Each number is 128 + 24 x the weight over its row's rms, rounded and kept within 0 to 255. Layers, rows and columns count from 0. Numbers have three digits each. The size before them is the row's rms in percent of the matrix's.

# down: layer 5 MLP down (transposed), 1536x256, rms 0.0594, rows 1020-1119, columns 128-191
# up: layer 5 MLP up, 1536x256, rms 0.067, rows 1021-1120, columns 128-191
down1020 031:093116103177102124125164110142130129114121112064131099103097164168091125141136132123166157108166116098106146073077103119082107136114121128152117122118132134131080142133121106117124112132100141
up1021 111:146143148123125109140125091147114145091147131120133122120156112120126082115098154127134131136078159141143155116149118124165113130119190131103123118118103107142121144147162126115156131147166090
down1021 110:120097087133138139117133109073110099110182124123118167122116071106141110108087099167138160092117086149131105175113126153127131147099081145155132129129106121115143136115104109102134120154146137
up1022 108:136126112143139131129143129110100142098140157138117116154141144120137106117094121140122132109151125133147137050169160098161128119159095136114204123109128151131113162146167121139141148123135124
down1022 111:128116128143091144142142135131125117102147150156132113134119105122118122133133147165128172128121134154102102090093129160128103123131140151140116101177149105091117159112139131156128163095140110
up1023 100:130159133096103113094163146114107128130078143115122102087119122188135139092099166148123124102131094145135155092127107106183145147136148119123163117100120080137161144139161133137156150098121141
down1023 103:145143158129120159102095078140136132159132148148120096157140083143172103140137092149179110147093129140186128134133104131134124171112148101114082151090103090150108137127154118131140111095126124
up1024 106:094147148129095120129133122149133105145107139130118127108135126093091119123098157108152120162087126114129122133127139138117185155153136119092179149104105184133098133111163134154134119074126124
down1024 106:155117089097115110157206103082111119127099113125162129114127188118160122147120141117121155132130085116097126107093123112189142132133103112090170137132134133093098156083124120144144159141142132
up1025 087:115090104138153118096166152069097217105143160124104157149125138143142136174123179167139144119152129096141148129123108126128149106119125125149146114096135109131139113102098101136081109136140118
down1025 094:150167143193114106107166070096126160100094165118104160110156124119158105103140119146159123116105113102134127134130105088126119153072108119152122147151135138151125097134123099120139136120134151
up1026 104:125164107089133167103157193152140158141128124108130126108135118114114118122099155175125136103127159121130113157126143148128137144198133142080108191147112086091099106134115113138114124142113102
down1026 106:105119139129136072096184118110095087124116145120098138118135131117109165143113126110135091182137121112142104117128151137083079141087157136096142116169112142125109106157146132095153148125097118
up1027 096:109092156126072179106124137110122148149072160097125111149054082116160112147124129138094150107134114118139137104089133126114134151125170115152124139130133115151161151108109147097144137142125154
down1027 097:106154141118147109125129107104135142092115118121107144141138125108107152145139152125073146100134102125132127126154093182161120100100134151072117161146140144107117125168137137171105125157123125
up1028 102:132145167101122129139130151133154148137135140107107150111123148093107104131091191109088149144141120124165147108162138103129153139131126125163131174141145146094105145126127091150109102132160105
down1028 106:124110130146132107148144115153145105130176105074123094144114143161137111115107139076122120139123145135102064117113087095150153125132077125120136137092092096165091103152148119122127095129148106
up1029 104:137115151131100126157159127150162109093110117113082112096143122127132154097106144110146128153140123134129119116137140163092129167134150139093104119149113151104114104136104131136098125114122136
down1029 106:161096133134129172152091102088135140135110138100156110148126143136147130107094105098140123090094098180120109114178124144141142162171116122100108109101100106163126178126154119124135111081141132
up1030 125:146115127108134153107149154160117150165086164132145124149126154135156142129110091092116144162091114114083117099117134154082107113188170149168135162140120093122123115123153132123105105124173130
down1030 123:108151110123150108140132070134142089179105114114144127152124107129124082155152169130127136127127092084137104137146104133124108129099142141152128129153118148118120128120145149121153114138176153
up1031 107:123147101167143151114129165148163125131133157134098162134171139150100172114139119152119154176143168107126156141150188137111167085182132151087155158126124127107099163139169131131111109159128090
down1031 107:071136149079096157119138162153174124128109097139161162124158132143129126108171138169129155115136175112120110126149117121138107115133148147134145129152149098128095132112102115118133144115122159
up1032 096:124149120138159120124156144113073125148112120086170162084115138131111141132119123153062136151146126138126185116113125144090141128183184142110128143114126083136121120121093123127108144150146142
down1032 088:117138118144124115127083124104163071133101123094128193151170131123121127109171114164129079144132160138130095139166084129097119171111123144115136108118169125144125150130168135140134087118165098
up1033 107:128104119143131154113143106136083128128106119112130103099094097107145137075120133189109143129163124161137141125157097145094135105109130127094177119134110163147119122091168082152098109108168115
down1033 107:149126092122108142073130133138135103097114142131138115097126142156142159144129074103170155131135092143125075120121126133120153111087129110136105109131100114133154116132150119125119113149120089
up1034 101:157123161127139126132136172168144115133106071057113083110108122139151120102097092126105131139133134168127118138146149184098094148150172122094140124110104114163118127160098133161135104129126118
down1034 104:097131122144126159113124108129145125119109099139105120128158111150071132127135105137130116174118123139100083148095114123138093139108146138129101110088119140087121183136144129151157133159133095
up1035 108:154095131135119125126086113144111121163136139100112128114090130136095110152099088135144179131145158128111135064107138107185129125153100086165129166124134068129095140122159117159120157150147145
down1035 108:130121126118134116120150125106154118171121092128097160150147156107101130115105101145136169129132123129143134140104138139134154126154114086137102164134158130115114177095106136098124117126138129
up1036 111:127135124164143129107132100138091113118123140121116109124132115111101129088106137123130127123145128158128156106143115126133092136134175107149157148096110092141137138121120115127117145147156126
down1036 115:154166123169138178109108142130126157146112127143121089100167097155155163097111154130122146179136148096141104136133157118123125134111142140160157132129128114126176119102167113129135136153132131
up1037 112:121129157147137157132079125128091151118140100142114119107138136122145168158123084147117145115121125137150131138094105100141144102124143142126129129105107120148083131107128106134132147117146135
down1037 112:074123102108128139164124143113121121171080139120113154125112130148125099121122136132138084120065120097080117151125082124149104201145124120115136111155107135138114122051140117099154122104139092
up1038 095:177144098122101128155065159102116100136118158125085115126093131137110087120116070103123123112163166129098147133092163120167132049117183132140169094115135138119124141119132119118137120084094122
down1038 102:146135131174159138179096097114134088137134146163116115132106123147086129135139144159098141103163112161091108154158119106106127126083171086113169110120110145131106150138162111108106091141111167
up1039 095:174159140123131183127153118123085145108147102116109135135148119095113132172113122140115118129153104144142179147119139124114125112128136124136129184120178116116154146141140138144144132122141089
down1039 098:081135109133122149132128106161094137103147121148142132139110132157124119111107107129108107170106135113142096144152141157143162154142170105091143163101156158140135124133084125134101098150129104
up1040 051:115104121123104169110138134136135150134125099128103123101102134110137121104111125114142139165153128184141134094091138128116142122179159171106155145138105099126087137108156128108129078079085139
down1040 034:102118074136130157115110106104105118161147152114138109117193134135125136188129181136138135149158102168114091134148130164175125164134131131173137132124148085118121108085198107132125149167099080
up1041 096:145055131145105149100119111103096129143100169146120092136177134099136103143150135113111130169128123120153112161108137121138136098130138139127123131093143178088185119137170137106171176103136127
down1041 099:121173129134122144146083111094146112165089113144149158169117126125080140118185149148131151123106145153119121137111076158091157113087106084087136110114134113150149121132095166115147151128133143
up1042 065:123119138150092130139155162137124139138103135153145116139118115131162077091121163143166162166112131148174108122097141183111145122155140163116186134097084108119116171108117144100115127097133098
down1042 057:123139143117106110081128113136136156115142131128141171138152194120092153159146152135136124143121117138091091109120111142120135116132119110120157107159142099139137109121098107143110100109117139
up1043 109:127138158137145157089101163148137137126134174159154122129137071096068127081115085112171125114067146157143118103140126112109175111130132128131133105104122164117144139140144115100135119107151128
down1043 109:116153144152110115138111145112135163136136148147131119138108134146131103111109158105131111175070125176130140128142118151119136137164171103113143137074102161088135141126125151135160127099120138
up1044 051:139129135142123177115103163113147136111157103139125101161111104130134102157104151143088151151119116186118101121104129128102107143153164160117129137101134100120148130111118103131117136130173130
down1044 026:147111144140154115120096115133181149121167111138129142133119090153132132163148129145138111113110143083149123070148088188118130152119105152133132117137169167127135138114125098128177130124101113
up1045 093:118149136104083159125116106102091112119085158162112115108172136130145108120126079085112145115136151178167155111126149157140145146134142111124116168118131138177153123156146136084142167121118121
down1045 101:128145099140130113126087144102119108133088137148126119116116103125117128141116126100118149137117116132144157170172113143125139166096133108106111109128104136133158100107178127104162141133141108
up1046 114:110139133143161163143132122155096127133187104140106110129138126167181106168097144120107131101116141112112113135114102195115106117178111133137170104127103138164141139091164112090149122160145118
down1046 116:162113123109138124124157112123115087158114150155125120142140090120062113141135153170139127118143095109133133136109131109096155129177121118121116127105136120145167109143128098101111105117152148
up1047 116:114117114116082121118112122143076139145151129125074132123106072089145117106130143103156130126167110088155131069165180127145144113173121137131123138110142159141119160137156143143092136087168109
down1047 119:094144120159139081107088141150107141143115135126173110137135128130150084061128136151146131113124138120173146168163135161147125125134113103084142123123109155157128109103100084156169115145149118
up1048 111:133115091072143203129113135152133192167118127153130116142127097133128152135130121113089159113091157109103106139121111155084169110129142130112110135130110096118190107102125131141091106137152143
down1048 111:108107098119113140143129137135144136112123129101134095103087183139104088156127135110105163098142150132098194102141080145065110133097144145129082107136111116091141135145125145161158099116113078
up1049 099:087137115112131151145120117097133148128113164134088105121138102136111091076104116113115138141100162097164111113114106109134128090133146173123126180121161127106140119185134114138143135046106153
down1049 098:100128088144118132107097123110091112101154137118117124163094127154141124139151097129096133117113144130148114103190124175127110125132086116128117113109153135139140154110149114135137117104103106
up1050 089:124082144129121137104083101145127131097138115140123128151158120114102103091109118157142161194143144113128184134110165128139135130136116136161106105115108127120158125145095136171109124118153139
down1050 096:124106145147129153129134083167139155106136148141142129131170172155117102156131099169098131150118117110143143133089129128162114133130145132121132089112113121096130094103158109149193124195088128
up1051 110:125121150118101115117071148139076109111107130088126153149123142157127137149118083113128144159108168160115137151080168177119101122125105124108169140139095156137104115129114140123088100076110123
down1051 111:148106175127118092105110114124118148126165129145116166142127121149104121112090125132137084111110117156114160128120106148144118094140096121139115115131123129133123099106103131107147118144111104
up1052 098:112140104098164141155107140092087106088132106120093150156099106124144115113141094131137133113166119101118149114096140125132134177124099101097090145111088120132127116130140108140116127117171137
down1052 101:104147153143150119110140162129101118127118116117084134098130156142117132113102167107172133115154104119138123129117123115114133130075106126169148142118100127120107128101148131101129109092132212
up1053 115:136142169052082115137083121121139112134120149147156127130096104142167125123123144126159150135128171141141118129105179143143105118158096132148136099111125155135178147116144100115146111067100086
down1053 109:113119113125117142107127149148145150127117090133144170153126143141117133175174151148112105136079149082160076128131096106122127150134156103106126106142108134122112132119108146130141105124128071
up1054 101:094119096103127118128149117087120147117140126090089127153096115113098103092106126111108136156139117105111152112126155150086130128177163118185142121118130081158113119131088119119143119120171133
down1054 095:124115127142141162088131149106191128151122110124126167112177133155177136161121082161146114166095124129174127172154050099131151153136123134110114156158150134115130108112155128113083130163149116
up1055 095:097131144088158115133154149135118166089117151102127076124154095124166110087135126105142143142112118075129121142156108116158125120131137101120124123140112127111155130157133140111077137070140154
down1055 098:070122178115140179130184153079130129117114148141094121139155133158136131099108101115107155107122089131122122151145123087148118110148132140126166128142128127121172132103102120159120129111159129
up1056 105:078131080132142165070120159088100123151203149108096099142124106108105134147119103118149139133130130102087142079124130134150127176133116114158141140122109132087110143102117103132121110155184138
down1056 111:191126144175100155136150100158113145109153143128142123139166140131150129073088143078168126101145143186119137157119150178141137114140141106142153111138102112116137121120115127131134100120137157
up1057 123:110114097104103124114152128143094184109093162127118121126151130105122155147082149105127123162107152162120146102141105146139116094202131170083134131125112077117155155098186114106100104095153167
down1057 118:103159155135110138131138108117152146099107109125134159149141135165122119140100139138101079138080152130153106096098089127117123120175120118127165195160134159155143145098141141085145098077136132
up1058 112:093128129115143168120131134129148131149138146153130097139073101103124129123129119089139135136121123093122150140133175130077160097141103135131111150082125156179131121120065110101110112137117135
down1058 114:101121130115197102156119123134181151125138143129160117091130103167122106161132127079148114114184130178130140119092170169126125118143121128123110124085181085120164138083130136124149097148092117
up1059 111:119169158118084164144134144149072128123133159104106126141112117138106130123116160144123138152098132177109118139133129183128167106179183105105143143103102112127128138117112167133088109092154160
down1059 110:105140132122146149116081083103184109099082139108104131098130138127137099154157108155152075147144104075134120145128109126090075177141144120152115142140142142118108107123120144114137128098127133
up1060 088:144118133152091118145095109134109089128089122064140088138072124117155151084117084125128147134148115138149123111163160130128145124112133101120153112136096109147130174146113126104119120103166142
down1060 095:123138174146114171107166123082147120137172168134183128170160119151147110126109160178112118134135154093132089157127091137130150134097116082070173127144152103110114127140161117141097106150139124
up1061 097:128135103131152149087097099132106137139151152133146119077131121155092143157104122135117126133162084190140107101142154098173088146186114128158161185111148155111134126109128107132128138138168128
down1061 101:100132114114120094096135107121108091147112131137094134132165131118111128163175132145168128151119114094154147123158115098115145100135178111183131171138118133138158149118104123091151112122110158
up1062 096:149124149122131124088166099145102140158123108097120112116127142165148117111122094113084112112157093158123126129120074137137168078124126103172104101102102133110131106111129137092115150133092110
down1062 100:159115163144088135155121173152101072145163131126100136114156156126089133101182137115132088097116137138132118096103122127132089128156101128146165106171120150127140111100130121126155116142144103
up1063 104:136113141083122144119110117110148135160114163096124139133177138154100108148125140070125143106108085152132119077078140172095093127124159138150162145133155073160110136113126134123111121124153155
down1063 104:149110139146112143143149139095117137127093125095151121141109172127111157185114118111113099086118116121154111166151130129113093155164127125115127158138130158099147126097163152115123108135076110
up1064 093:088160096116125118134161155102107101089136138122132134116146121184146134114126167087139132108154153115126139127123135146206105126126164115141148138125091158101162140095154159080116116114177134
down1064 099:154148132140143136109143110097130125124153126131153111145152167111103121144159102131120110090122083125130138172141132105144089119107120081126120088177106110097172117135139132127122055168104087
up1065 105:126095131121157131162099129155114155122082123142119142146134096148117136150122187161104141150164175108154109104125174126156135148133166160133106169131146117134178103118121124123153101116176129
down1065 108:110114122125064143131153131118091119128155126140104109127100111124154118111131181128116120185088091147127074127149108127115124165101147089059118124168114142167097097088109109127136133116144122
up1066 110:111183141129147116150156137140123152063138178143125128115133093111093135115125150131116146178070165119129121160138156107125150147164127125131152117132133132116094136120147122114135112117108159
down1066 112:065130085091136110138119096153155107087090132136151124101175131131118132141115144131108103141112101127128133130116096124111146146170146131133121148175132121163170144103104096116137129120093113
up1067 098:112145111123064124077157183111136124149097119134125096130169087168176133097138160118119130129150136144138120134099126151110106119118170151090142123143103128133130139143136163161138125107116097
down1067 101:111125132130123116097136112165127144151121103140146140147099117185107168130124126147147142109098079111105125157135159133145125093133188115165139115140097141132118095119114129100131117137125065
up1068 093:153132134072125141153159104089126126126098149098099124129062112072096095103100093137159129134144101122118176124082131125132148121127149135145111112102076088171083120142099111147140134119101135
down1068 096:129161161105122165178168141090153120139090128128113161142126109143103123132135133134165072123110102100091137128133112147147147130138109094155172104127120136141138122119148084135122112127129135
up1069 105:166087115105123175136132171112154146139144143133160166116156128132141150169109142117122134074091150113154127142155132138175110154159138145163099162118112112140123129089176138122106108113127141
down1069 111:112139135109097178094109159130170096184113129110117122112131141136142134119128131087135146063126119079115087159095124060138086141106115118121073134090098089090149107109151135109122109088134152
up1070 055:148132127149164159117105125094069145095134123107115167108093119108105093119084086144124159123117134129124122091110134143116133122163131170104149137115150092112130169131164104100113099143135125
down1070 036:137116112107135116174127126087104137112124150126190104128153126135154101189095161141143118101111150150158123119130116141142147113119144110117135146120123150136123084125163151121130124124123153
up1071 115:133099150093120116115108137142130136155110115083137100136112145138082160160130151100151139130122135095123126105149110130115154113126176122167115116136135127172139135127112134145119137120161130
down1071 116:139132118145103140138119144124097117117123112166144127149166084152148062155126160124145146104141039120115125128174136139161124141136120110142132092156114089130106113111169144102104107151102140
up1072 060:100118143130141178136108123146111164121140152118089111120129118115123159136121146123129167148134145119107148124123107136106146152142179168112111144087136112125132165150139101096110139144157126
down1072 045:135094100138158100107159150111141144162132129128134156150121109132138132121130151085147112093137119088125149146131149112164103162109125145141153161114133171144127162136127133143088131062075175
up1073 102:125140149107075144121148164153112129131107146144137096099109146110092176083098146087129146131124150110130102145104168126120161127142098126149124143121137141105101129092111164151105142089156131
down1073 110:137142156137130117133129151150082141116082135136094096159177128150144162089125157110147168123158132162100126082146152131139158132104083125146149122118147180129109088120108122149103114102169136
up1074 110:108165133135149152136110153162172157152127144153152150125123098121159099132125115156104153094130116144157119110142101145153176124139098119148133146115125122121123117149129128141092104104106147
down1074 107:130130123189148191105098163132130138159140091120146093162148161151137102137077109126163160128132127128118105121157113159151071116124114127127156085142108127166146133134125116093185111128159116
up1075 106:117102131142058140112112132140073116155120138127165090093134127163177081131104101130112128113083157129097113116115148111131115121148149125170107154095126166131111132123120123099109150112109124
down1075 102:120107144170157085126143144113108119143131145122162061102130094142121166064133112144135067169113089135103127153150112145196126114107133119148142159134123149088100126138164115106130119137129120
up1076 125:121153144132138165115126154121108122141147094142104155126068084128120070146121136143100140149156145133115092089116133121150153075116114134102113149130135102131144136171084123093125103151147100
down1076 115:128151139153118122121116119107099128109143115144113110106102102107143113139145135135116098158120101114128117152136075099109133117132122153130095101129123117134111163144131087150117107171081120
up1077 064:114093116116108161125148129147087159127156116152131169131135175165114156098100120123116162145123131146075172106139154196149135130149138152088124114104130141116108130129146142109134089128108093
down1077 046:139162164097156151127174115145167136135091114110135142132156126125064132141123192132144131098145117124126105137172121121105141119131170127124098138127125105072095137129149095130112128136123113
up1078 104:138164148120152150151142113110131135130153121156148092120130162090137157140125145126082158174109147154136137129102141130129156136158143140162137193132106104133064154129120181074128120100165109
down1078 105:131116081139121118133145116103154132118115096138165128154131093154162116119140109153128132140097090160163150136118123116174133154131127102082124125132133089139147156148174110119106136156155131
up1079 105:131114092087158143104085115107156141138160075114136135088076132135140085125112129114127144117180130111126147114155113137099132113138100162063119127137137096095136144167129163137138132128144117
down1079 096:100118155130087112142167150132088123110117119133138109076115189146136137126097105122077140100103073163141110087180107122130133118154164117150093143138165183161118094116141105130146138094124117
up1080 127:153114114139046141130135129115107132104138160077084116114127156140127110129121147124149146151100097153124144131144108155136122088129121167162155102107150125161130127147131126142107143144117136
down1080 121:087128109111104160182127118121164111159095089125085134112106139132175166114127112136147156169100089161135151144143117125116140147129078144132092126133123152164117118138140119114098133177131147
up1081 098:086121098149118151156117080139111105120141130115125148136130119125131150120132099129124149115129133157108095111109108118102106102100119098100125149101143110145154148122138156125140133082131156
down1081 100:133139136162122166150155092135139111101135140093151159088119082155129093101123106151171112092116094162116162107099124173108093118120092119127109119111114134099122156126137134168120127110150124
up1082 120:128092139144153162093125148122114129125102139081135109080082115113127110151108110108094135120091133125134185110079090154138148079126117111102119167123119153168114136136101132169101130127140147
down1082 112:111129134162109107103134155120096094088116118101130126168148131134150128120107086160115113140156128164111148097153106136082126158137141118075138102161127123147120143114112121089096150102136136
up1083 100:153143137100117160098116088136080146178113136144134127071115154114118122094142111097118137148107143128143108115141165162114127092123140133105151132098082094116136116173118091140104149135133063
down1083 102:120148124104166137110135121120116131134091119135152130137137130136155125120183150132116109182140139132150132119146139125153128147041142115116107127160108084114105090093126146166139123134171061
up1084 105:119125115145115102135146110165132103135159116085120103122102098128123121095097131152138154113163103138089123111139136162147138076167130158088135123125123101135122136138124125123084144119142125
down1084 110:080120120154119142108150136099136107146115118139112143179100136137125137083111129168147159117130139125098117115101107079114166111089179135132104096119170132134125135134158126139125126135165115
up1085 088:143122102160118139120111126154126154129141150153143137133128146128138143157109147126135123134148103078164118095131127109191122126121172132173124160092157129125103138124157129128105177134124122
down1085 086:098149112127165174171113115138120134144111148151119115125144131141148138121148125115127076142161125148158146112201135150154120111128117092104142163104137123107125158119111112123107122142087110
up1086 086:117178163098116154141085142132118101086141115161116165135123135096125089121098141089083106109072167124150163157128135114144126109142093135130169154102148126118124139116144124116145132082122073
down1086 091:150149132138119123106097083134070122138123147104135123103118158119079095141141101135116083102149150119145114071142144111101111117076169100136146099125106143138161122079103115139128168128142137
up1087 091:128138124132109161085130139109123128142140117134076129123109120124129145126136139150162102149141166123129102121154155118139120111124090154120121108116127105107135130139124154126144149123158154
down1087 095:126139089177108164102083100116136131143170104126116127165134127153111166137185167122100086140141133132135116097133149142102129090101118132177106128128121150162109090131131123120146114126154168
up1088 100:068130150144112132098164167118061114134136162118136110132150150151131151147123101106169112160126146173161139075134125140119121158160139111154142167080132123131131131149157139123121149101138105
down1088 098:158113139098167127146106115176142143144192200142128067086104135139141115127140179125158079099136118121173163170141130110144109100119097126128140144127127153085128138095155182106143124091110132
up1089 093:074142092126118096097191176130101121098151135094122110148108107150142098121129152109106123141174141133146171128134098172131149184180136121158138178113140142099075142174140170115132162102118114
down1089 093:140132124100152177131085102113113131140134146145123121119154098091115127121111124120137093088154137135138142159153163151110099139137036154143164124140147135134112132096137165149129109116103137
up1090 107:112143137107096121127157141130111172117121087154130168095152101077114138097087132127134134133128125144172124127127130119081112104115131161100119156114128130151134143101134101142096124118124112
down1090 108:156093128138132110134126090114156102086108146133133137156134142147148149187123116135126144074095136146157136126126132130105086095093109163124168153168101094105124110146127171133151120145100159
up1091 105:105078136145102140141109128158096133125113130101106137137081145125113131137099137169121149154115154112122121096096166122097146124164137160173121114097125133152139159164121150117129132143141121
down1091 106:109160124163140125107117116127144139154108104131165133130133106097112111101107185120123104129128123145115146161126119136131147172191091117089141081123067142112152114101106141122100121120153149
up1092 100:102098102116148137167124114102126158051097146118139113132098115133141087090138105129104127151129141112123118129150112086159136155131187133155160124078104172097147106143118100127132187084130158
down1092 104:109152105144160111164097114136149151159123110093119125144180100077138105141144144079156101139114142106066123129126125160135136102108101148160124151175128118134153134086124135103094146140125125
up1093 106:120090127123102113143113171121118133129162133122164081136106151121141139097135095153092155107148132160161124099119128156124117156122095149118140127111135105146124126132120116098097113116099168
down1093 102:099120110148165122111109126133125118110156147152152115105104151155149094148160116106148107099149132121104140118131134135114108106123098138099181112119110150096131158111121191134138103109120110
up1094 107:068149123133045134123129114096079106132100161125127125123140137126098090097117121096156132105066099100117137073131170108135171136155094123137188115079148166166128171136103127164149106092135145
down1094 101:157123143136120118114123130160114154086103147131123121161126159095098131140152124168141116091167152128113098066145153114142090117146154154144131089131135172119135133177117176135100141110104103
up1095 103:131136146102123151163153165141129105090115103138112112149142054081089137112108185109104145125131121152158158078172152146145111163138152123153151107136104114126124113105151113158147117117119127
down1095 100:122103115137130104107130186124104113141140099090128150163151122168124154152094138125098135122115121123135141102142105101170158123112096068166119140196163132166146092135099123101125105114155129
up1096 098:113106115110145124126093113137128136148134164168099146140135129140098120165120165138151158145130155129097101104111159159132159125137093150133147145132156105162175151072128119133141115143122108
down1096 101:124059096145083142169117149146095120160117140156154113106104120150121162100159145120120129147150123125158107159178157151159137162064106127146123130093151090140123125092169133137109113175135106
up1097 099:124119109120121138106100172163132098156143138082126078083101119113110087125103171145152127118126124122150135146087116211167146143150145159127109124143120099123155109208122156108132131087100112
down1097 092:121102158109130119166118139069123145115103136113096153122126152151100116180106138152107113133175120139145147135134111144132111124135129107146111085150115112185187143130091113130113116118141094
up1098 110:128114108131104133141125115121102198121112132142087145145062091104124128127123112112112144142133118171136131140119121147158147134115121190176134114121089163116145121158140121117095097149118148
down1098 109:143104130131135137078121090108089112146113152159109128138106131165136099086150124126119140125054140160092139092111118114116157178153103158106135137158140115125105147171142116143103174137119124
up1099 115:134115103163093122090143161176110165116129114137149165105137100104122110103115111151147136108144093132163124147101107154170126132139131126140124171103123118143143126116129139130079131074131106
down1099 111:158146110102145146101138136113097140111162105108127124108166159090141128069165113131123145089141101130143106139127139106111112160119104120132126127148125116069159118112109115138130098104118073
up1100 091:138109187084121119154123130131125121136169125135104178130113164115090151118139095082180119124104182094127165116144144102111141140134190144132115142100102146113107160096147151140129154075167121
down1100 104:173089164115143087143170077159133129141166109138119153112158083126062153107128081122117093108125109133126114142136069147104124139129146133128117131141099145121129117122140126146140151106172132
up1101 098:138132141101112146115115156133130144099109133119118127133161100079200106087109110128112108162133089128137138100116126145140121113119187108103122128067144144146145092151103090169085098125176137
down1101 101:151142106154158137144143142101143090121151154120144108105115131141130124126074160110139054130114102133128122097114133148152106141088094127127134090125111142115130160148164167125149103130133108
up1102 090:141150127093180117132101130122108149126099090146049122080137176160143157107116158103110152129101173139143119149122173138110142146122125140154085174145129099104103171142113110090107176120146169
down1102 092:106115125107111128099108124130137095082056122179148119101138140133154143093136103102171186117107119134161119138126101099137119144061112109108116123157139136132125121102131099095139112144129125
up1103 114:168109136125139142170132130145122108146142134123120125109098083102153124155099086107126157124124142147182156132102161150151108132166101103142151143118108112100102164122129097143123099133169117
down1103 119:107127119093084180146104128080117101133140098141120150137104197164148151155137134147147145110098187111162092142115144117096135109152106149151093143104115110164088105153123165099122171105124136
up1104 117:127143178101084122090136133143135179116134164129140145099135128114121152109126122147106130166079110128145177138089108117141149140130129163113114128130114146112118114144145140165106136059110152
down1104 120:115153114131108144090175119106114123106110088114092134164148130173134123154154134125115156139160113152112106108096145114102121121144145174139110122118100124201178140134131084099105132161149151
up1105 130:146092120146158159142143146169121111150131138082093148094099114099114160092092152114118132147151147143143143092095174136143107170133165133135182115115134133135145179117128101123088112121151147
down1105 124:119122096107130124102085141138138107132138104111134121123114131171110111138126136121139165148076162129112108084134119107116100101139089169098112160151078118154153122133128111151125124132119139
up1106 097:125141148185111135128096147135067138161105144132110118114145142102111071102130099088133131163149138123161202124135158172057130146156155145135109124094166100129121132138133103126135125147117124
down1106 096:152121150147171103106078130112139111139088108177138136110144171113081120116156157104100119145116129139165131132185141123141153132058153136093112090109133115154121083094114123132130149212108127
up1107 053:104123170121080125120151152156128145124122114095137110098120137105108141118115157143155148133134139123126137097113155146128152126149119183126119114143166146118153148122109095133110119106116132
down1107 025:125169140160109176129157134132132130104127121125151114170180125100153066140150132142138166149147098105109133114142128068102116152101126099167110151140079108174160109108097110097092139149131140
up1108 106:141133143152093143146119172152129090121109165142137154106152091125098143092125165125152149121120136090154112122097144099090146073157147159135098125134112154079107108121104113144114109116186160
down1108 109:133092099116095123166153146112118119117127156114092141145166138114135157144133148117129184115174129122109147124130122148105117105122150115117122080098147138125148141148135141165131136179134129
up1109 100:068111160137144146151117125109090125161115145101100081129100123097078117101062130084137110163129129142125152124117130097134110107157153134163166104135139153143162127120135125089136112131153134
down1109 102:164135095129118087088120113143127130146106132112178163115147097141138109108136147128099052127082109128109134112113083083134125127162127124100133174183122152125144144083117129145137154112170111
up1110 111:112094126130088129091090117117128109121146098070081117089096145097138119159120130103117156152151146118107129109125144134135113113125116139161136091120115188129154138124143149135066151119125137
down1110 112:139111100138086141130146129115148085152105092080105108125151119124092112085124086143168132139155139073121113122159144155162133173137125125142125106128131164143073159104135135135111092084117142
up1111 103:128140164103133104097113080160133145134132137135115121127113115135154082145109138114099136119123112130096146159108125144147179124129113167162123131119146096092149144126074107097120122144134148
down1111 104:121133146100159094105108120123175178116129099179163110127090125139081163140139153155154125133140137132096122157137109113109089093122098141128138131138134157127118108129099145133146088092138190
up1112 111:103118151133087125142114198158120156092149125117143104124152046078159114093143135124167138125129133140146108145112120155107163157113156136142123143124138150124152147137123136142122106095136111
down1112 107:100125148121088091119131127122145153127108103133142141112166123148141161119110114117130152105157126156145149066089142131135150100144109143096157099099121161134118104121133091074108145137125154
up1113 058:116128134099124128115118100167133145117126141123088128099131133108116143106072119085149140138142085151137154114132152133156170135153132158121128128090124117139135180110128113128092087133169104
down1113 044:161147098139099106163144109181145159087132135126140120148125137125147181145133147083120130158103181072138109104165078102104120146097133118080082124137126168127123140119170126108147119131136109
up1114 107:122110089152190164112143148116130140181177097138096111144121128103142145094111112146144126146130098122112174117119122167103168142145107188130095169124147116138152176110145115112133114118145098
down1114 106:108119129151127101152134176119135094154082117136123135156169121123153093124159135113127117161124096125104131143125113115141143101109107109126112091116150164179079116134129123110138144135122116
up1115 097:071122127098105129105153174124152140134123155119121123163174101136141124112121150128175151141158181113107140150088123142125080156167112147137141183159127116103166131066169095099166158110124090
down1115 098:126107141182104140143177154117099110134087147087108066155156154120188122094113095146087095143106120132152090103170145148138101139132181121115088130147103092106131132164155112090178127134128128
up1116 101:098081137136128172113138115117133108141128135115122115121083142143151150147133109148140133108168114108142127087121127144109099129123183121099156121112113114127155122105123087174130098146129113
down1116 107:133118166087102150135122111123121102090115132136170106149121156149129144203159135106116089138139118157115152107113132079086108088122127125131143150133135107122097124145134129145139084160132125
up1117 112:149133166158118181137057117131159109167117129124101089139093176129172086160096092101174143120156106074137119126129152103133173118127104165095124118089108174121151149156157093136122155101122159
down1117 116:104123155126115113156212118130133107143114139143152093118133137155135121081137094083151122147099136090122109097121156145101115127155124112173124159105107117154166150146189106133142118099149122
up1118 097:089123137115134151155105127088114112114126124137105141101174148172103091123103119133127129162124135111151116074109116111115113167148120113157143139103126106163124160117146125184148114093190118
down1118 097:144080114117097164108178115133118107077134151106144099142152123159179139118137133133116098145148110114126142098109116117139073112148117121115090139119116151154117113182135151085127135159115167
up1119 099:089138159126128124143127108084073163127163115092137126127146157121131127099113135139130149101117093127133168148069149149137144131135100139136167187107126070109157172093143120090137139160154082
down1119 103:075154125093130081108167124141137129137103139122097157128149129152125116115127142151168111104112158093114165146160156112125142115079117130121146136113102141136108133125149160149128087123148133
up1120 083:098113096164093160152090138075093115171121116129113104120140138095087118130127064100133126154159109146111125100095126142100100149117182103083118072087114084139106107131112114138138160127147146